Weights of a small transformer language model: vocabulary 8192, 571M tokens.
Each number is 128 + 24 x the weight over the matrix's rms, rounded and kept within 0 to 255. Layers, rows and columns count from 0. Numbers have three digits each.

# gate: layer 6 MLP gate, 1344x512, rms 0.188, rows 795-861, columns 256-319
# up: layer 6 MLP up, 1344x512, rms 0.196, rows 795-861, columns 256-319
# down: layer 6 MLP down (transposed), 1344x512, rms 0.11, rows 795-860, columns 256-319
gate795:153185111100102065167100100143161101119109123097113090116125144131146120121140121118154109106102128132194121189170097170150154119117142113149097094124102134148146134087184179142130125098120126
up795:145139114098141102117112055154087190106119170139099130103086135136157121120138116109171153155120158100128140097122118133126159156102104120152108098124141154104088093100104093133087090125070128
down795:078153146084096150134130126131092122116150143156136111110096176177158156155174135141089165107168124155168115204100131113136129152111122135155182140122162133132146156142136140104163120138174154
gate796:179122081165111150124079099144131147130081123126102159092101122122124082138126184108166105132135159125141100110144121133129163150154124086176133102095155119086132118110174161130143107088123115
up796:177116088082153134121102161111159125096048121113141112129089160140106132149103126102091126151109121080096183118187136089123164112119158123128132136105133092120128084111111116144151086153143151
down796:108125160149115099177145092128133123150171121122125155158093125138102142128115112189103157126148116148112134102113108115159141105173089085098106129126130137161136160175153119120150144105111171
gate797:174112174146143110163127138101120115113112102123125111127148111146138130143111175129110111142122087205132188121122111144118105099117091092095068103082151074111081116137125149103168131140131161
up797:072125096151088131085085172152115085096084115126115166099132149127127051156081122162142123052140131118094120092142161134126132138191131165106113095114077078150108171124146168091141132134115140
down797:150117102125137141135132126092134159131147135092146137122107139132136176124150114116096144151131065189142107123133103119147167136100157119133114130130133115120117175105169133167104154121138111
gate798:146109132138152121147085118101132095119121126136125112107128089135102111129105136128121136125089160117154154161116132144122140110127117170168098143153122118101135150116107100139162109141166161
up798:117139105094088140106075093137100150137107120145109110149111194138158111104173113125152139143137150111112149122172116145108133157098129143122148109137198135161138140136138139139118110108119140
down798:107121135141119142074125153121095144151120162128170152106158152124130110176100132121154161085108127144104133129113163123118105141133150108123159108128130159152124100143100118133160127139107129
gate799:145143091121123143089132145145107161144135165130123143152124101092114149152140081150118141099121181172102101125136166096101169104125167178125118136164060118120096164091118088196116143132126156
up799:113120107094131136133090127138107131114112117125144169126089103117164043108125100128071064121139167179130133106132191125173077171137139158135123093090146127090156112125142144155130180123125131
down799:147124119124080094193164129091117126123096165130137137091095144152122116150125150106105142163120134129148058112122128118118166069141139141138156108084188137173140193064131169150154106112154123
gate800:101126149122097130089119109136166076145139105130119087131132134159130125061116127109122106159101092144174119122143114144119118100108119126139130192120169109114108115127133207124118127116101115
up800:169163118120133090124132092150114155132152141120130115124093162082096131182114142157093150093114126112112133125113135116135118092126122154114134115182088117140141134132144098121120152181150087
down800:117135142104104109164139138128131099170146119129140099126139126170114167141136108130165123118134129136111135123108127143128076124119141137115145125108150132154130104124142137111075133188184136
gate801:125121129115138103114124161170102138132128099157139108115126101146116158114138137129083109125104168146120115151144151111113143173118095127137139116157100130125112105106194144083126148135134160
up801:124154133105123127126136155156135136138147156110116167090107118104086113159137090145099114155138142145101151129111136142103122147145115087141100091117084106081143103135131160076119135161096109
down801:134131133098104080139122135184141136120127143136116104109158159142120142093141157114161102148163119116140144145133087121105165145124158134094111152109144156146148165122113134117144118175157121
gate802:157096120152170133097141084107131136152157100122131105125145151143150084096094157096112159141145147108118131105108119118118144138112159146094105109113123108128118140125141112128124140133167112
up802:150124132128087108152133132108138112134113104111132158127132081112142135128090146103126101091108143093118103141137110141078151121119119154099142156132116103131108113128104144113109112121114104
down802:164137136124137179128152123109144147130152168158144126144149075084115127147130132117139143106115078172108119087117119135161131130144158150127036141105107122112168098159119100121126139125139106
gate803:112129104114136141135133119121138100112066130114120113156124146130146152114129147158121144121115132144175115134169144132140123141147083122112128135147108132133113098121088138160093140129115138
up803:155123115141114131117141145116143111117084088151130151132111126106113121116142145175125115127118145141150099117144144127117105152099105068112139099122122122151125120129093130115063146118085144
down803:093150147098120130137133132120133116140165127116175135141146152151155170125146103119127103099110121124121099140090133152145108103156076130154144158150115132149140138129107129145148104162155101
gate804:127124121128118123122148110145124120177131103142133143162101104083157116144119112073114136107136121111121202156132114108151134094075137133144112116117160124113141117140127144113169171126157119
up804:112091094107111154112131102161143144153144125105131100132090135100073093129150131162143137133108168142113138078099110111112110116155096070110124168138150089134135137123140112157122066123053132
down804:128102110075125138094097117099158133206121173136158109131151114097109125125170188140142159135148153137107101155130115155114121120105131133120109145106166141096131133168161108101121121109123118
gate805:102119091101155113136150120132118161092164095133128125124144142125082137088101153140156098155117084080165085103138086152095040135095094103120123085144139140113118104085118117125073109165064156
up805:087149105134088124109146174098149113103132147116118132165068169141121132146158161146116154121180175128112133143106164105135102094120138153121121112115115073151093106142146095155137145125202119
down805:134143156154130170169119143124114127099114150129140100133103104114122143078118161140089119138088089105150141097083133104143136153187128132137115134133115116162121104119143128111130112163115181
gate806:138117150146116125148096135118153057180080110133155134112131120129083123115168102139113137093130194105088098103132142101122146134146133123138155117146128135114115130136143138145144087122141140
up806:105144162106106149114061121183110143131155139120132123116113155123141183137090137155126108146109072118141165125095089177095117127109162094119115142111123135136118117120111069132155171121168121
down806:121112140137160106117136123121087142098157147116120140124122110133156135145127191128144123157132127168114140116134114127121138104141151158128129110149156143123130111119122151084136140119113123
gate807:104142130108148133166154116114131141133112108116149095127146109131115141152111156132133106159159107145137151089144135147097169143150127105150121098106139142096150123140083100115129128096125129
up807:171140143119154122124133096108139151082138147140081131134117124152094130132167118118129138130148154109117122100134123157132110118137098147126144164091094117162098134124174132084083153124114133
down807:153148137108122107131118116125108129122145136117076146130152065152103117113113113126138111129125151126122121084102124110154131123092139123123148155095113136137096086159165141097118170119117140
gate808:125158151093127151174155164105099132126140144176101135109126151166142139102126120152070140136127137113198066189126171137073087122131147094115127162106120090147078108090099117127134114144151138
up808:130183129142147162105189107077136130097146127143129067164084122174090105146154126137131134173149182142111118168165113173088104085097168141083154115133086078166095123115072125157148101131106124
down808:176090106103124095130104155139167131125117131126129129134167095122104165115150092134136088117153128164089132166141149129170107117111124119127139083148127118163120129072169141057146177100153085
gate809:106143118097128095141097131124152145119108129119114145080148129128147107139110117137140106139150104111109135116074144125106109150139163118120142130120131105107133118129124123145131111146149148
up809:179135115135157142133131116137089116136173136115096127139128129156095126128143109139140110166141180153115131135115139120100145147144106134128135094100114108113130140102139162107134105150148114
down809:104154124179127154119125108112167120143106116119152074125151162130088166153112090144172142114110108148144104165147109126073111129127098143127116129142143137117125154170130105134128087125127110
gate810:123104054099151162123176103174136153102132148120158151116121131123140153163116144160091162154109123101130108124086140106183167136110163147137107152132085125112134103121147131113143108118093076
up810:148096101109119109108129134139136159141094099085151163116099129121102133091129132141128122123121112143147175103114135145154111121093151108111147121153104115089101112122149106145118069127133138
down810:139117121182110097154130151133121128124139153152158107097149091136145137134131132158116111068126152102081119130160124135131139110139094129125101122149138157113063143127078147149126136148122160
gate811:152095120171178138159147159092104161136116111097168078101091167115095156112149091174140128151123129136114094139171124138166127100076168140131154108137181096130107122122134172097146162113108149
up811:082158117128107117124094127167089133134114106202092112139088129138106091135084111144104161133117113145154134123122119095083099157143078145121149096113098145140110170120124099200101146156128093
down811:138144138102131152127108080118128107079103112144121123150105110148152155129148170151143136088130168137098144163156155110093087095161121097120094125078153124159077143141121139170144117113116131
gate812:134128132156095105111130110116118121113132147158149154108105119151144121126112147120089115138143123156142149137143148140087126132140126143108132093099118116118100115135160161156158110072131103
up812:108076116143139127107097123125141137151124126155120131153156120114117108153132124147143106145101150118128088155153125121171065104138146108091095129154161141167141146138133090119138073106104103
down812:114111124149109136124110101141133107134134129131171112118140144131105156139161150136180146124136156124144144149080156108145165100120112140095112105119118113114152113156138123152147140140141097
gate813:102140069115095141130194127139082139133154118147150074133125115126142096131123125140126117137145114149127136144112157170131117120127169119110133150115090194106155124128127131115162162104150133
up813:130145099122150152102120100158104115109085125148142129156120121130141113118133106116133106164119114151135133136136119147207139119126134126126145174139124095107141154113146154097163137106131136
down813:123165081152150149130114139122121093176102151163074153101153116133141132139161132149131102115169151108103145137142131153171147122129138146154142154165149123141149130124107126150112168113139112
gate814:155118112149135117168124122123170170135112144117135153136138124146112116135158136136116131111123146102144143143139129099098121113132158093171090160127102093107150139129148144137137118133116135
up814:119136138135125140128148116126117094118114148150166131114143126112140152175117080109142135157095141145116115137174107143132137118072089155139136098113112126115127108106110151138125124127112102
down814:150126128106107125161140112140105117140114108094120130154105143119160150131119129118069171156118124151115103117148151147122136145089128181139157133109135122111082112095080143180144129113148123
gate815:157137097126119117131126127124128138122123134116120114152129090114152146115116132149160170114096111097137129131154134127162115116150172136141115147139098141084139113107156070110118125126139131
up815:123209159094103146105114149131133067124123152147098094144151177121130117155098154147124099108137131144101089109122172133145117122173144109109124136152103101131110111097129138113157130106126102
down815:146169138147161129157115124108159058135134157082121117149097167149134126123136146143129122112176109126139097123123124159168093145126099133188105093143112094131086117105070152092113153134135131
gate816:123102096123164162121102152120162159125107125135155123145143134128119136120121118092162116112137115171177103124106163129131148125145126140126138134133081127130110055158133129083130113125134157
up816:108119167099132106150106136101136106116154146094134092123127164104080110176124111125130140125124155095098107142077100132158098112097101131139132115110131129098144148104137130139113168127122155
down816:095146151135142159148101098139129131156075114145127097143123114135136114142138093113182107127121109090165112138124160139161119058128104157169132177134091118114105146076114121127130147138109180
gate817:125136124151131119132135108095118120171073127120138161056143129154135078089140187102128156136138113151074129128119126093127128143146135136104137116125148123140121110133144135132124158118143085
up817:141152146119104143105126147169099123091104121111142086137142139133149147141111095146159130147146111125163124128151139162145148088152134094131084165136152112077149151130114111144178120148159155
down817:107105100104124122148159063127099102131134094198137127142112112123107120148105141111118125149121097177156118123131092081140175108088129129139134138121136143127125102104141138137089114097121128
gate818:116201154124134150176170130125110134105121101140118123149126123155128137109188139153093118138101160178127119192090121188123164188125122140146150161160101121159124120142104129152129152158129122
up818:104152151126124103101171089123136136117105095136120100146136119187163119113126089142148117139155156105152134116132101164123134148120170147150130150148080127135183122166119115133126140155152112
down818:117141076137143131118106132109123160145134101087171167125172121134164121121109113118144070127142091090118149144106131112093140147128089107123126091138138161099158094138142115141115155091155100
gate819:163141116115160127123157165127109126098126193127119132115152170140102064119147061147135119172122113127113115130136202075099138093135112081120094118131134149138170131117152125106143098131154128
up819:095126177112144120169149221088078094111168125144116079117137159133111081133147127128185146157103139186149136076072048111146123112072142124141167096145107113086107123143151118152083125089104115
down819:102146131124067141137148120136136083118129135102125110106123127113131069144137108129080136128120113110089163153111094114161133162138093100146151101127127115144137118140129100220114199125139135
gate820:143107092103120135110102100112154128119172131113116109154129064110146125127125106086138119092094128137096107158145156113132132144085119117129120138116126103138137094104115128129115088096140121
up820:081096107126123142143144112121164104172132144141156137138143143131205112078114132099117137129154103110130118171119135083164131086145168133132110135154129130112155098162087140163138079133093113
down820:137133129150119149119126142127151128115147116110153110110141112170118161152122098154123125146135143175132112154099115145059167133128119121152099086144119109117142112122153144173121105155146094
gate821:101119143113115131150112138106138143093151121130110143128124150088117124126155169071121107160127171113153081153102141166162110137122120130144130122124085113094145089130148112107173162124141096
up821:109117114158137126146138129141114159158090145099124126102114144108144107114095116155177185130144111144136145108137105141122146158159114124147137162145137150127118160158126148115093126170130132
down821:083131133139207108130158155087132131116120080140099093120155169117174128114152151066153121115125145121160136118096142162153093128134137145116116089121179072122125071126109134158178168131134135
gate822:133128132124138129136125120124116124142125128131129135133131123117133125143118131114129139117122134118127135131133145115124146135134123143127136122128117123128124123119132133120136136135135129
up822:130131136136130126131129135123143131128131111126125126123137134133120133128136117131125128147137147133126132119133126130134121113124140126134136126126129128130131129139123113133121111134136131
down822:124127120126138126125137130130126140146141115139121133126125112131126136131127124128129123122130111127140120136131133129115128135131122140126130125133117122120142122129136124123123121135131123
gate823:099151135158148119118140160124109118117126132176171098099167100128109146100114125113128161136128139136157128134108114168122115115112100116115134110106149149125135107120128153115116165125126121
up823:158103122145147134094130125113119124130082142122137139136151141141118137117124111105182114137136141100127080124140099138131130093085159097170030122108072145132137121143107110159122115137175102
down823:098105087164132147144142136118089150088094076141154112119114139118117087119143123161120126122153106073137124132157155082111124138130119097142112120134130097152107152134120177120110128139113155
gate824:130113137161092137129118109097119086155137109141118111078130108132104149098151150142161144104112162155175135110129150134147111163118118115136140116126103149101137129155101190092091137116109127
up824:175150113123110140120116111113145141182137122147156089092153115152118082118130136106137144130117130171156149079086151149104117108125142122116120112132128114132145100141130119088069151118120155
down824:130109140118129148143175144090125166167093116130148058075127095108146148155111085138108107102151106104082093125172090157150176108131108114122134139136103133142180101140131087107085077125154146
gate825:142131080164113104126147147186116143132135122131123111085145161099096131084154169128111107143139119104138118105149133159132131102127122155098125137139151127115145086114129159099151100121103086
up825:140132106053159157147092117103128109126135088130125141132167129099130096141149122111124106130116096122125129147110079137084143155160164134106110109093123082138148121107138127097159162152100131
down825:154170118110122149133121121142119147080150145147147101167108111132158099151145102116119133133111120120133108111165155116124100124115110122134133115120109106112119117125113126120114126120142125
gate826:133124144134124127166163137110112146131137137160095178138147145159126127132146108163144128123117113136109127158149129147095164149124103095097095100148135145106099127135132155130148154140148123
up826:122124099123140105115128156111101159125113121139133167123123144157161149135113136109121128130114149146109151112152143143105113130097133136105132126113158155141089124139112143146150117138136096
down826:142101123127168142127162147142126150142087139108121140170165167119151110116126130169114134122100140155141146111126149137142107140122102126115143078137104172108085144123122140110123154166137093
gate827:139108047137160115116090105076149101152115105131089144099122133184084130103161134175116097172147112163173106068127131139107125118113064070126117138129124103128095097120159115132055164147158112
up827:157120134148145111177188108171130169142158101135142140147144149136168140133133158140172197105147140130102144145138116118130090159127122134154154155118072108123168124130108111098109111126074127
down827:099103111129124108137130123124088148164115163101103155094124119135177088140126176124124104121102142094096117162133143113126159097148153118150141126115082143114096144146098185089139128137096114
gate828:170095095087117155103150128149101108106144114157117124187149142113128085170135074125111145205131116150122181115139095143146097119163141138111155112105130168117129125142126155127124127096123121
up828:114073094074152131100131141147111092077166132134137125189103115110119131141119093140094123153115128113158148107105111119146074145138104114116105110128112128140128139122125141124136133084138082
down828:130146127123141123081162172095110100113135147148146142139093096113163090124090141128118112186089085148154098144129131156128108165119138129113105163094137173166175070144111143104157115165121124
gate829:097152101120106129135117119132140161102117143136148122118139117144086208095085102117092137083144155114109151061106130096113179066126148128103157162124137123171151138132154151146166126140106110
up829:168126074111157114135153126152130137160127147155123156104152106152195135148123143115147126141182150129133148119138106170116102127094140146176101151132134137139109095150149204145124115132146154
down829:121133120138083137151078120112090167134115118116145122108139149111152097139154126107131116119161156071130122108161149091082158086162085113144149140129105150150121106155128144122154145112150179
gate830:141101148154121148150096129146158150106136127176133122154188099108127116123117052122113127094105113106098131132102123150127140113130131141125180162090113118153122112102132138114107115127107138
up830:144138162125111159153115142135112141096101096162098147147124106144170126094130159121137155134119141156125144148133119108166132074132146132174157151126139099100155146109086165163128059127147089
down830:131156135108136113108098123116137096122114118087123129133132139107159115133112142171129077144121127139140148096151169106158159118117093148084136134119147106146106093121167124117139106150104129
gate831:106136117131150161147134145144126130122129124116133138109122122123133134108097140124113141111143147128151130129125132105120114067140118123127087133122135138140137117132126151146117140141139127
up831:102099113141148126155139116124118150118101101093118120136109128107101136111103158133131106107133122132122127123125133110129127117129130102141104103144118151149144114126129128116129135144127124
down831:076122151139140155130118141126132138168138110124088163094104120122144153122125112130118097106118134111131125152130140099117108141123126147155116106130133157153135123123123130144121115149116147
gate832:126125079132107135145153149136129095127110129079145110121146145109157106130114117104064154144087125175138118092123156100106114106086121113107115118119154102076096129138160134137107088100135103
up832:132132141141085133174086114143141114102164130121125157182135129133124155115133138108119092089121135109149146093167152167098086172114151086110141130138121125144118130109129148137143136156177140
down832:150120114126171145123091080147100126145098143067129088139135157150160123095154139144134151138145116081084148132143151124126136108133121160141118127140119126163111105144160149117147116150175119
gate833:166128123121093135138180132125126125148161108155096111115119179170116123109155122136133110171132112127140086116120100146128154144156153122121100099124106140098119104125117103180175087149125122
up833:132102144132141116156123100140106101116093100133136122138134160102088126124099165073134174056107116139152118138121103101083131163111110135136106106129114109171130133089129123106141170130154137
down833:153161112144150116167094129121155129137110098152121135138109149186107174136132164161145140153111137083131049093119141165112122102115108151124124142121079104156082082160131068135106160087151101
gate834:180093156170136137120132098147086083130120132105096117138115118184132150165120113126140126084112139154117117129116137128134139114089082140145169150141148117129145113165117137118142191122104144
up834:112142114132125184128108105147118121116093095082160135090148131082091064158156115114130142097145157129139133114121135175106127139182153098096127119094121139089138137146133128151098111179121160
down834:133148135162151099138167138133133167110121192169095129150107141135140128108162135094161185111059124147134124132130097164132108102131138110169094152118114113107080129136138088144172109120130138
gate835:096117133139115093117110126123108106141111134144149169095137152083126146125116098139172134138143127107167162134118152141161098152132137115079139110117123124117127118139078127117123107148123146
up835:085153128115145141121082143134155151110194102144122121129099117116135135138159113114119146094180129130117117159079114127113106145101116133118120111156198115116116097153136117116167136121170139
down835:101131141134141139135114127127152132155140148085113074127068128109083161101094117113133112087104163129102084093115115109076099102121123102129121126137195134110117066130160100118102117106139140
gate836:100144173129127147156113156140172124151133168107124141164140155113097090117155088151164146139109130157110098138139099156075109112171116149116096155123119098103129161095161121139099154147146134
up836:124125125141108130127110162141172127130113129121138159124119122112122122141137120150085186155138149108112092153132102122090092132139134124112152151116126095117155153126166121146093142124137145
down836:094130120128134158153098144116190111103120147085148138121116111143117103144126120153126128101091147145101111116090083161113146130109121138104100123091103120127145166090139126128103130139105142
gate837:088119110066115108179123113117147143091164139122181129139125132066162118133115121125134131114144133130166130114178095126112148100121095115158144160078123115152164140130101116098162108124170114
up837:123111150165094106143093140132126141126096099084136134108110119130133172159120213154135130093101120138120113149111138126105108141098163173136117116152103122126132153129136114141131124129164136
down837:143145135144110126141149103145135140069084087143149153069137178088165129104106192116175120134136162129159126111083176117172153131162149133134152184085178167127149175087176117135173119107146160
gate838:148179118131128144128098177201128146095153113140138052191068178121106144122108144130167136130143168136150081075113099130139140096107151162142147132136150107099115155202069169145163117105154130
up838:128175104091156127163134115156093123099118176130117124119108095152139112122164141096093143126132183118133073129135160134099133102164094108119087094183152146137182120082132131145158152066082112
down838:136129110104172138096155108121089158161132135113139165142163161136106155152091145152152108136157083128095090129166123158046111108160108113141134101114108116048146121109108103105138135161106113
gate839:121147124150115105105123098116126093117114114124133129117151130105147094140132149124133154108162137115149132104066173110087149151087099142131084130052103139106120140127158118128099142104104093
up839:122126152138100124160122159132132107112133082133123111110148131149150136133115134110162087117148144114123094076120152096129119130097144141175096147123126147159184119166146132129142168132109127
down839:161141108160135124140102146123130111094139131129156163129103103116127137104133141096165132120127105151112082114129138168141128157129115138123104107094160084135117123127135110087103099154119096
gate840:122104152150128120116147157117133116116059141121114134103098132080092109127081080101132136098099147135167150131134127126105182137174112126104100131151084111123170097131126087144149098136154163
up840:132136151116110142114118122124152149173182128163144131128156104142130106129105139082141092123127123148126100135129119147114115133107112125111126149137121103155107092137131113096119135064136138
down840:156116110118130105108112103120134145179111122179146166129124117161102149176103121128114120141173110122120068150107104137125113104157140092131125134139141132099108123125129162143099109135097160
gate841:155147169130163142149120099077148111174109130133107115118115124134109105165113107143118116099090111100116137080124107146120137125142123119135144094131139111122134109133099134128123131161130138
up841:129119132132122175120142144071136140143138099155102141153126134133098134117089127111154126122113128102156121118134141138134122116128167126106113099112113092123133116133117161143145108143142150
down841:170152144141101122143116112097122123140139162120167079167082169105097119180106168115123126114122122130088079105112109154115115132097145129135157109107135153158129114129121122129136123093125130
gate842:100109068097146103148101107086174124144115173171144146105127111118099118134105122119154136116130117141150108143113170113116098142124134104068109141144104136069147125138165135125130113104120138
up842:126127108096154134160126151132173116154131098134134128117113112141110138147169079120127122117128162136141079122121155150144097154108149144158096119104123127139127135117127136142124113134136103
down842:142144145129099110133110129113132176148156138063091123120151135139149132121117144147067142164160134109095123201129145156104167098159147116111140125113151133091131089136113125098122128121092110
gate843:148103148086165153113083130115121124116132147160094097120162123143151141174124148160141112170135117098112129125118174168122115151160134138103164134148161125172108142107134094156198123140124129
up843:156123154137114093119184122181116145140119108117107145119151129112127116127113134102113137125091079115099130136150167164150120169137126112098081133087092117128118120119124096159139116172162112
down843:113138147128145130120151142131121149149103116144144134145139054124091115154156127127109164108148120152087145126100123111134138104131103105123147139109145089137104109132098108103117142106117124
gate844:139158108153124149103097152147153158153101081115166104098140130098119142160111161129152141155169130095124139073119128078153166135167096081105107119150103141139143091142148146143098125101107179
up844:162136160094136184098183152143121126146128134141172129108140156147130127126087162133127115102112158100135148123109142112187159137123140135124152158104097103144113132127128134132106160108147131
down844:101108102129130097109117112131165126140120088130105099181140109123150140147149171137150115146152143098138169089108159139127115151152117107129134090064124130125104202148134111147141171104121112
gate845:141156146130137129148154121126119126135121137142114127136130130114111105120144128149150103135146115138121127138095141135117126166135149128135153149140114126136104112109103132115131100154119099
up845:123162114120092139139133133134168144136126133131155160148148114138142118098150132162161098137127126129094122110115124150129125176130126143125122129112143144129109113133135141129116113137128140
down845:164108133111153133123131132137117109156131152131131130161149095133114107125124119141142121136123132161134124099137135118135154116145146121086114168150128135137133134168128129115131127141159150
gate846:121087170134122196117152104131128143104119108133155124141135138103135118078173115136138157123173137127124136116099126114123137143114118146071142173175094105136088125123103132108096110133154129
up846:106132100142153150116145148141125149171160104154139078132147142109172095126147133105133143112138123117094104104091136105135145165119158112137125142111125135107115176144106163127126150142121118
down846:117168139144151099105123071123152177118106105117108119136116162118149098093098102144094127138113102143106143119145127069113132121138149134137143073160104142118131125151125095089109118142078161
gate847:133157163138128112078112152147115141127169099100142147176138132125136064145131141130142192148106173097123113101151180110111123115165128137127135121142141099170103123126113164147097131139171124
up847:145123102148169125127147141129112153097149162122112134109161126116175146138159106137120158080104101120092140126136111160113120140077149122112095136128132129105125153119120108106149089137172154
down847:148122179159168185150145075153109141115078154113130109167144164126132161144077143112155124175137120095159146131117112118068111104128068165079126157132098099129153097094094175108134101098113103
gate848:119109123111100171205166154115148106143139123128121101138171111136150146101152116154121177110145165160155127116149161093159090095108125113147127123145175142103136095141096132080189138142094211
up848:117091150162115173115151173118148163140163145100145163159158118125172137114119137113139113148148122074108144132124156119219151085105157135077133148160189141079177124133094131134148150096126098
down848:118123120112125101148161141133095133138141139144112067128115081139141118122144140153109116116137111139101111118148154071170064112135127098102145110145112090146163101131156116121133119122086153
gate849:165118122107123120121134084176140146135132130148128129155143139125074107150077139140127113154094100132141086119118172063140134106165110099102136098137125191140119134097101142113148117156112114
up849:111104157144138106091077170114130115137169151138146119140157146115128140161129143118103143133166108156127146132121161103162109127156088147106134132182156152126122146179158136116161130159133133
down849:114099142157152163129140087166110112158139076097125115129122121130132137144155113122133099136103113137140138113123146136082146120120085143128117086078109156132140133088110121126120113117096142
gate850:146132137108106110131149117162104136095104127135123135147140112180106140091170133190132144093135132165119121161109162131162133144114151130131092110147109101142122137110133110184098142127103160
up850:142119147127106139095144151163139124075114148109147155132140123158119134110125131189109127126138132118111151160128125130149129186108148158127137121096090107134114096111162105158092131141118150
down850:117107111129104067114150134171119126160095116090147126095123110123130112133168123147105089116110127156124097155107142143120085172073151112136121127147150110149136139089185074117118115105150182
gate851:162099080096119082133106138086129140139155103136100120108155116143089113139160108169106118154112144170126141124137146149194123111119103122111142124114162157112124123141118125166143110156133102
up851:144121103127104150076087125157079145100115099146170079170124069147117119095133119089167126126109174102141098101144130094175125174117123103126143179124182155120146105098114139168123153078130097
down851:124138156105136104150085150097097172114134145122134095101134106115131135090123130160072098143116087152126145151115122150121090118100148121141119129140130165113081148131126120099117102100115111
gate852:108126129148153125109128122104108144108124147126140122133146142129113097136089153085155133178136151127117161096124093165142109127101136102108135121172145114133105125108126117094138141089130099
up852:115116148119113126126128117083151148143137093123144147141135096100160182106147108134172144076137162125132152134124116102162128131117127106078104152118155152106110128126110171126161165129143159
down852:107134142117119119145171117132105094130165141145095103121116111096101142113133152124101171135127135142149162146099070124141132103145098119146128167125137146139112109107111104117163128131121135
gate853:102113125130105134108094123141125115159139118133119111112146121127112131102156133114130117101116135114118113120140130124136157136123140123117114117124111132121126122128125129149127128137123159
up853:125131122109135131121107132126150139116097105120127143156147107148127118102140121126128139109151149122133124145140139135163127154099139109140098141132114116126116142114139131151109147132131098
down853:154146150149135141129113115111137122154119129102130125142133138111129121129129133143120135142112110120114136133165114100120123115143128127154140135153136135127152148143117119165140125155115118
gate854:172160136119173149163120106173158087118151141125126133133159164128033111081137115120082123161122165124131140148127107134120125131172130182136140175088087111119118168163125117125113147136107147
up854:157122148114117141097154125071084131178137127169130144103121149155165121128122119148136135132125133117147157110121100115113124086107110119133119131146106168174119148106126146121079110153155130
down854:140112145119109146119123140135139144122155131152137113120172103109118112112148118114132109125150117153105136141091131135114152113120122107131131168124122079120115114140132108149157105143138138
gate855:161173192120147125126122114064137132153148132062127119139089187147137104127110115149114147122159159074128117106095151112141144122124139182152098143143122129122117075162156103090131119118136139
up855:157128132118088110164116112110122152141179085121095122133156104160144100131133106149097123117097171083116126116140180126148109128104086103135127154098105102109121072152109166167090134072103117
down855:136107098100151119111104131129127155138118121158143105117071155077136146136168089134167143116177172083120140120095177130118118140090084138116098135145117117150082133097137144135127132105129149
gate856:147174122134124136150152146131138115136161121146133129134125131148130168123139115151126125111134097131095140111144120143147125166124122171117119132143151140133174134137106091114108151116119135
up856:107112122099139131139106134124128141126144127106143129126144147139132110126113142130133136134126108115105124132107140142121134131127130120117109097135156126118126113139158125131165111112157135
down856:130119135143111126138095136109132129143136122142116107109147125139113122122121133106120141130133148121111118143143132131150112132122106115136120127137125126118125124094167123135151138125123115
gate857:115139121125143143147064171110139134137094092114074156104132112122106103127137118156149150116089121145099113112162173147114183161166134083137149158129170139132138121139146154166146147164140083
up857:167135114124097129106128109103129111165100133150091124080147134158132137129135125157107128133082179128126127123184126116097139102154113159150110152124125091109147137130090150161140151093183141
down857:121114144119142129151150105152154099148133149128169150105114092118170110160148175120110137108156123118107119134117135118141129133150135094125131124110134141147132133148169091134170088095158116
gate858:121144175146151092130145152139103136157112136101126147118151141131124099153140158082119150176153118120121147132121104115114106122124140154160152102139149120132114133131055108155128098133130151
up858:103152177122121094091121121114137145116097158124153128112082133156130124151127108125115121149130092113107145113127144161106089116149118096135134142132131126107134069135122149166111126147134128
down858:133149093134128145171117133128124137123158101110129144122191126132148137111106104101140105165141087142131122142186132106168142179153113157125139125130162131105114136147140117131148099125114145
gate859:085131163145140120159136129118158168159123132120133084155087133140111147125155097111127107131146130147091149083129110121141143086158159181128159131116143093099139170143118130107120132118124098
up859:155155124147092129142106122132141134108172141147132144171145150128138124127095117191141096166126114131120146130097179129094146130124136151163123103123155185094116094097126136131151153109097103
down859:126148119092186133138112134155119148091112076104139113120127101117139126134138143180117139118133116116131128117061095117092137121112125101119132097113134126133107120189108152095108141113121115
gate860:129140088112115160132138092099107122142126112118110132127112149079097181119128155156137123136114080085154120175144136136122110142112111141103097127151117082106100100066160143127120145173112112
up860:108146137129107109110131140126143130138128120107147116103095120162136088116163093139144161159127121205159094101133123133091161125064135103124147074121152156111113186142101080103084101083144126
down860:133109082115135162146155147074091129138106130164113165144090192127114167155124155120138083110133140077180134142130145080180148121126142117116112117106123119143159107109155169134143128142099125
gate861:132107103117089143162160126114096102091147093139110131114109128200086121136109158129093140156143115091119141110165173103114104138123151112122110109087121109122139136113140142142107123125112154
up861:116099117108114125153144140137127061106137119131139138109097138163089134125145167139111146147118116114126144135166134105148111150099147109119095111066124121098147143132124168130117134143131148